Weights of a small GPT-style language model, trained from scratch on English Wikipedia.
Size: 23 layers, width 96, 3 heads of 32, vocabulary 2048, 2.95M parameters.
Architecture: RMSNorm after each block, rotary positions, no biases in attention or MLP, untied embeddings.
Training: a variant of Adam for these matrices, 83M tokens, 3475 steps.
Each number is 128 + 24 x the weight over its row's rms, rounded and kept within 0 to 255. Layers, rows and columns count from 0. Numbers have three digits each. The size before them is the row's rms in percent of the matrix's.

# gate: layer 18 MLP gate, 256x96, rms 0.0738, rows 197-236, columns 0-47
# up: layer 18 MLP up, 256x96, rms 0.0793, rows 197-236, columns 0-47
# down: layer 18 MLP down (transposed), 256x96, rms 0.0767, rows 197-236, columns 0-47
gate197 099:104122165091132129114151108129170111117157111146103100145131151079142154115109181112146128126132165127145153144138136143106142145128137120109135
up197 099:125111137073116103158146120172145107122127129141158137133139155088126127123131147128163102129083172096135155147114165158122184149162159083105153
down197 092:150123089139039140125126115138136073153109100131121151115145153155159100144109102105146102116149096131143169091139088142096123133123108118147111
gate198 087:149137164132117132097124126132136150125126141107153118127167154143120053129128174107121153118156133125159131094101135136057123127102123149134132
up198 084:103129126147140134175103123138142097144117115151108120112124133105120202139146104157144100141096112140066128159135135140200123129125127104113142
down198 117:144143148129120140127129117133182067133124122115137133142154115183152144114157132158129107115130043110107094123066112128150151159139144125130117
gate199 102:137084108137140174116108135154140104105138125113160135126125118102139133128102100125143154118109134155143152135151119117098130170133084107159134
up199 095:114144125148106109151148112138087120090093138155113138134080077134128147103117136155120103149147160074166129114145107091162110122162106126095125
down199 110:124137099151108097075129136114147108157098097152101116150124158114095111163143103104106164106097076116135064148094144074150141108141083107138140
gate200 100:141135114123171130135121140119156150090135160149135123123081158099104162117083130110134139095170118156123161169121113099112142116088159123127144
up200 108:115126086094111128149152153156107158156138128131130143178148130105112126117121140151147124094137175125145130115120140092153151155124129128092155
down200 099:137167123112126153125126150114098104126129119084168126122137129116121141136133165126144126137148136112128149083154126110127168167091114119109140
gate201 099:059125144108137149108124132156122149163089153131132170147109083153184157152122114105177110179102125117151140104119143123124087153111171121184153
up201 100:165126128132149103151132117118088125105160129099156086112156191122090141120128129128114134086138132138145135094094118112122128131156098080136117
down201 100:072130146125103094147097139125187089154152123129098163147080092149116115073157124139127129158130128109136128122125145132119144159138144103134176
gate202 098:163132133125127136172149111120135152086116166162112131081128134142127129149155154177159140119141119131098133112121099115137121108076159144136124
up202 090:120129140118145154079122122114137071144110081111103169170121103117137140104098139087120155111127124149115123137123130128141119138166118128114141
down202 090:089149111186134132113134142168111154090150126128113098137120107152113186131148131125121144112139122126134115172113138105124093158143167113181104
gate203 101:119102125104141111136123133095133143124127166191096135136098123126153138104131116100147128105117181127131141152089131147120136200117129071105131
up203 093:135124163128100116134100116138113168150127149133137141182152153123109113129128102171142128092142133117182122143072119123114121133122105128072127
down203 093:150095106120084133146154164148102148098137115092143117171164139133155116122106139091126122163089129127162124141110114147131109169106115126161124
gate204 099:112126083132094158080137147162106067087113176146134127131185139109121127070140121097143169152134161140148145118147133111065131131107140136138157
up204 104:146109177152153106179089132142101145134115164134146168151121144136135133153089128118115103167109155103117109107123179106137170154136135118098090
down204 109:093158157165146143149150149153146081105164116094132159155102104151120136114108152128089127102116131145129115162111120174133161199105145113097137
gate205 100:105134089145146148115145165100148120096147164152104115107099133118153128106099104159159166113113140144106149130113085139111169114099151143102128
up205 094:138129137111202138099152134089138056112106111123073121167139146120136128122156126087129120105141090155107125111116087130116103143163137103107149
down205 097:125135152129131146089137119115089150128165113130101131132146117144134087085077104128149149157085101151119134146104108134162145106119146128117164
gate206 098:161120099150156157097188127132105081149085112117131147136142093111164154097135103146133147120090111161108113129126146156116125114135141130153158
up206 091:116135158137120111127089133135139146111170110141131115139066185116116125136160132138152120151114121110151141147146081126139147126135154152096155
down206 098:140142115166107134097154126113162092163105133126127166091134106082137128147148135128117169126141092162104127119094134113134131128138143130138119
gate207 095:149102102151086132123151150131152144146113147142137116105110140125133151116078108138149143097149114164100150156148163157129127160131137127154142
up207 097:137113112122089122124079082115154112165127119149111130101075106114122117122127120112124108107112113113166110155131086109121115090145109166178155
down207 095:137134199145162147141095079156150151128101146119149152141119116110136142158160150108127172112144120120109080121151109159145168128149138154102162
gate208 100:140126107149165169130153158143107107156134121153124158144130119094107130124174164148100136148116145138143126133107110126111139156107146147153125
up208 091:139138073122072111116126133109150143161158111157134138111135112138120127096135117141111122139112125178126120101090152135105115112096097132174120
down208 088:123123148114181137134138154148094120155146144109115097151107106152113110127141104072116117169137115121116099183102169096118124130137145135082132
gate209 101:122137133156084184115124111113157109118137117134099169154107143145171137141154153065150121134142065163148141092126134135113127137140119127129154
up209 102:131122163116129138117089163172128125148130134113140174107136126144135116167128164142168130136142122125134123127132143084160098144083138130101120
down209 108:135121142148165167089147114115162089144132126081130158160147133082122142140086129110147121107137093139113160100132104147147121155137140116126119
gate210 106:123153157097162174145152141125131088186146141142110126138164145100119141086152123094150154148101136202112148122123121128125124147103153169122122
up210 111:122137145106101134106115138108123145106093093152123117078109113146137115153136148162116141139104129092099140103163144124122121109148125094173109
down210 103:120126086098155134134155188179122099139118130131116147153093133143166135099124131089150176088130113122139127124113114094094117106124105121150131
gate211 100:086120115111122159082120141140104129127133145114139119145101096145153166125142137120158147136118113146133130088112143122121044165094091174161111
up211 107:213139131102130147146133158104124168148141155132107131158087139121114131135150150155107119119108100126126150125152128143140138163108163138088105
down211 103:151107128135142131147101139159119121115143101142113142101128150126139119182070165126120088095086172092141139116173117118117158103143106119184121
gate212 093:125130156154130132177150133125137130150102112125116130145129123092129148119159126096132121171133145210128147134123129087109142153091135151116164
up212 102:129118165144165153091118081124133122141133112127109136109126099150155128165140127135092129137125121144126122121153074088112133189121152146086136
down212 099:129126145093116160101105166130105126113123149128157130123137098121107070138105133144149117154155172100123115123175118121112105079121138168131129
gate213 101:152139155104115152100089124103115134158112137144106141144096142146125157135118105133161128104102088160115145151161154113083139149106123121139133
up213 113:099088107124112090106169112156104140139151110123135120105103114124166162105137111135113110120151144128116137115094127127139130140148123206121152
down213 106:133143135116135153121147125133101117097125137133150100087110121116095072149103124137149079144143123161135153103113124121124089105099077125158059
gate214 110:113126130131180151162137126091142102145114123130126151105100160098155152113099136084115130125102117137124169162100075118097133123136115154147135
up214 099:141113165091094136150090118127152161125132171143129112102095105121156127185134099153153138182122135095104126131164161120106128123094101069156144
down214 092:134147151154128105105127091172113072092126131113136148129101146118138114103135109151128120102197129122149154133132109137132129123129178142152143
gate215 095:123110162132158144125140118128089146085116162154122109136131095106120126125109153134118129100148141142129128168114132138120128152165149158090129
up215 091:122156148148145102129120138117118169145164091138149104132102141119128126131126176102133119132111099112164126114182140156166116163110134097080128
down215 094:136102128146095120097097121138161078144149103120135116173149118134117158087111108145145135121120093093164102097083135159122179170155172130119133
gate216 098:136092115133145129087107142130104125118139138120102180096124125098130183088098143107137117089133108131157156144063132121145114137150180140078115
up216 094:094145114128106144140131098121151113170091088116129090143164105157126128132164125092140127160153113136161124104160126097101117111139134132087168
down216 099:113146104128118075132120158111154123132113142131108150141143107146174107174126142118099123136153073120106108119082124146107133084166116138141142
gate217 107:138153132099150138123115121105118181149161101172129091109104152150133133094128110156144139087146101150122138110088157145109038148143127131155138
up217 100:112122096088110131125090103091136124090141121136144148108118149102188121111125162127126137123113134114134144129140133166123173089129105157166137
down217 094:152137094133135104117140156127137110141138119137162175135155144125073173122157104156127168136127155139151134144121110105119104132136174109136102
gate218 105:099087114121183113114118149099105122115108118165091158121102131143193139132141111122141099107105154121132144107087144110094080153163147128129142
up218 119:105162123117131118077133106129077117109097135138151100101118153135121128124122112140132122150140144122155114156148124119128131104138111129092119
down218 110:101132151104158087123095115101171111124105143134102139160078106173116131123129132168124133120101077161152089100121137130168134138163128112131123
gate219 092:116117110134127124110153154129088118137137119125106112155076088138131156137134152147121128161123115182109117123114147110105120132097125133107117
up219 102:117130153125135105108105141109103163150114121122156116129143118127162124139140119097137125134132161118148149174119122121094172104134103116119099
down219 100:113125109158126125152141129104137094081145093129081099129155101117124103116135089161129146124089118141132109147118080122162154171103135118109156
gate220 100:135115169137116134122166111105148118119119131123104138142056089149119125155104107162173149131147093107124133143089149119152132122129136128110088
up220 099:161174107107108127081159103148109115104151109104141127153082153126117108136128124112171156097111114120125134130146145083124122098147082105134137
down220 097:122134109110128108122145115095158106191179106128137112129168113113118100103101163118108151142108170106139100105110138114110144130135139188132150
gate221 092:107137143124136128137157166084132125175147112119127085099128122157122149129160161153149119119116128163178138090102143097113076184120149108128101
up221 091:098149166118151122138147101135082162112122135165117116137105140117165131138079133101131085158141152108078150136136125105122120112086136118149178
down221 099:079125120160137073133129101148139114110166097144114147171148116092169128151128136099119136153121109159132063170133126127134148124103136137094144
gate222 093:120081134179166141111160121173096144135142133144130114156091118149111184118142116154168156127119157170114173136093143086097156105120129151078108
up222 113:107102142186138122090137103147106130136121131111150125145119111135106110081172096109162123106142176129167135110146102105109161111148128181129138
down222 110:149163161139133118122134115136148094094108144159120138154134082118104122118146159126151156121117113130152106128136111114155095147145121151115141
gate223 099:144118154131146120105132096069112112156139118111093080140115171141143152146158106116148097152158123182157158122132107118134135104123121114103113
up223 095:093131083160099120136132149115142138126137131168127111121122123134168149131122118136115135116139147117139098115149142099097125115158135080173150
down223 088:136120113177145104136121126081084095115116105106155136093120123119181107078122117124083141135131121129129093149109103140122129111121115127109145
gate224 097:126120120174125124120160153137144152112135135115114129121079119135100161139129110149127109126150157134120115160136116127128100129129164133117127
up224 096:148103157100153120154144133174121143094171109097156118131128071160126126098161137085145136145132113114144129125158132130130121129182144080167096
down224 080:080090088156124121132134133112143130159142176145086120111111131113142164093155131142107157087114114136107117152143137137057105141146128096160087
gate225 095:133144122126109100142143176110132150132141113120118114142136139078093139109104107120162119130113180142148127153113106101127139121085118109105102
up225 084:083103154122120134107121090126130100127084101092121094136157153139111115108111104168118090114120098138156153101126161087110140113085118142133127
down225 083:169133156166112111099145120125127140168165146111143166132072121105131113090109202122120090152157142137120159126152103113125143156128164129151149
gate226 106:141144115093127129113113119078105125124152097200130124159128136096121149164152141150132147124128118142148131109117137121126111128150110134141110
up226 097:123144137119106111122151127128150108153122113150146131080155137127107129117081105166127166114119114153122138162106114130112125118131149110183134
down226 093:130130146128090114107088152142118147127101148177123134139112087146136144170141166146136110099167105137123109123117096122086108123098132169111103
gate227 103:111124138122164165100113108141139085107122125117076134093158108084188129116099159135161151187158143135133124111101160121119117135115108166144120
up227 100:162132171140138165104134092096106139095097136142106089104155091091125113132096089134130138138123164147130126110108114094106163126124132146154180
down227 102:153102149165141121138134141126106141152129161152108156153111167131136101143122147139083156106127156109093125119140093125121136128161118125157167
gate228 109:116082141114160162116172154143148123125156132110135129133126140110107141124127137112088175169143149159115141100091073108141103122164139153162107
up228 104:115173115108141116135125125117133115133115129132116149120127206137144137141144149142113104105122159199107147161125139113112176142158104127097142
down228 102:138137169089161097111119146150127085184155103140146142117139145143098128096153123113141118126115109160150134100124123106131093135130134161128152
gate229 101:113199174124149129146128128149097117136123147143101116155141143178137144121126147108137146108138142158142119120126134147095108133133121150049079
up229 102:166155136114139140145136113138124120119116121182139162144122144105157116121120155113149137118137170072135126121123100125084104119161151084122110
down229 102:132084146153096117119115091125098134116099121116136161123100129135157088137153123117160131138108191156107168098130163084136112163121117112157136
gate230 102:133135124113153172129123116129110124153131112113129125164085169142161180085138140105125142159153109114125186083157127149141144092097138153132117
up230 102:079101110159133109095106087128137114128153143127125117125142101141132133155126120104154112128094155117139090110121125119130141155163098086121150
down230 102:124093115141129148086143146100175132142133147113121142113129106098142115091098153125121130123124126158175164103123140117103140178111142135102137
gate231 098:099154121164178121113156113170111121153132119098111147157144069144103158082109080129116135130156179115159137140130137120085134109158133163065094
up231 100:128133121158083112132167102097144153122134152139112096143092168110138122101172121116130149098129120154118124144114107119141138117120114132096111
down231 094:133131134104127099133162123138090123145143198146115116129129144117080153148137159082128111151123159150135135112136144132135164101096128113115118
gate232 093:121139095147140166165107183146139118154101114125140123085178113164168168165120110118160161114109120138133146119157129065105106121071109126155132
up232 096:153106126108116100139133136128144165121179109105136125148156166101130148158116110119158116108153090128115138118126122155142102132164107122124131
down232 092:150117134116109075115109110115109136117120139091083153089107096117171129102124103154120138109103134161161122144132168150113156084126086136104131
gate233 108:121121107113095133108125104126156114159153156126131151160146128083104150118137155171174114156163100162152142094120158150095104124112162164131059
up233 107:145145155127101153137154129115127089104169103124135100118108129069132125157129130167124126125068137109129133144146095131158132141114115139140136
down233 109:116133100143157142112094127142140084170113100156108094162130128097136150159139119092175134178145106137105140141190131105116088137132078154118124
gate234 093:100129161143189113156150133110141133136116111183119141151114085168143148120152161159149102114146121132136142103088120092133081154145126126091156
up234 095:137113101124150150129111135129117107115111141136115147119151162095164147136141098066105147112122165125110145113111099129123130117092132094121171
down234 095:108113139132117140145129150151096109130154123134144130138108168140155159114079136105091113142126093098100084142068132136109087176101155121092139
gate235 103:108128082104188116144155091116106124121061097144120145144126139140162155134148103107126139097140147137154167141091107130112113099128150105103114
up235 096:106111153145195148116143150144131091159120171119179135144183110127155154130136125106120133130093108138168119155169131120132141120121091109123108
down235 103:142124135146123141148101120147153146138139152161120108092153145142131133172120136164117126102142167157125124158153129108130134167117170122127081
gate236 103:093146145126197140142154099100097121126087175116135105170149161116100157156129158101158136099151099114135155111119112076067148147118131129113130
up236 108:131083173096090120108162137125061097149103147146109107152116153119126127145123107146116137161141165143113131116115091132135160102146171097156142
down236 105:124120131120128140127157085072146137116099147142142143131143153133144119167140160134173116110123110178147156084146134099156089136138045119117128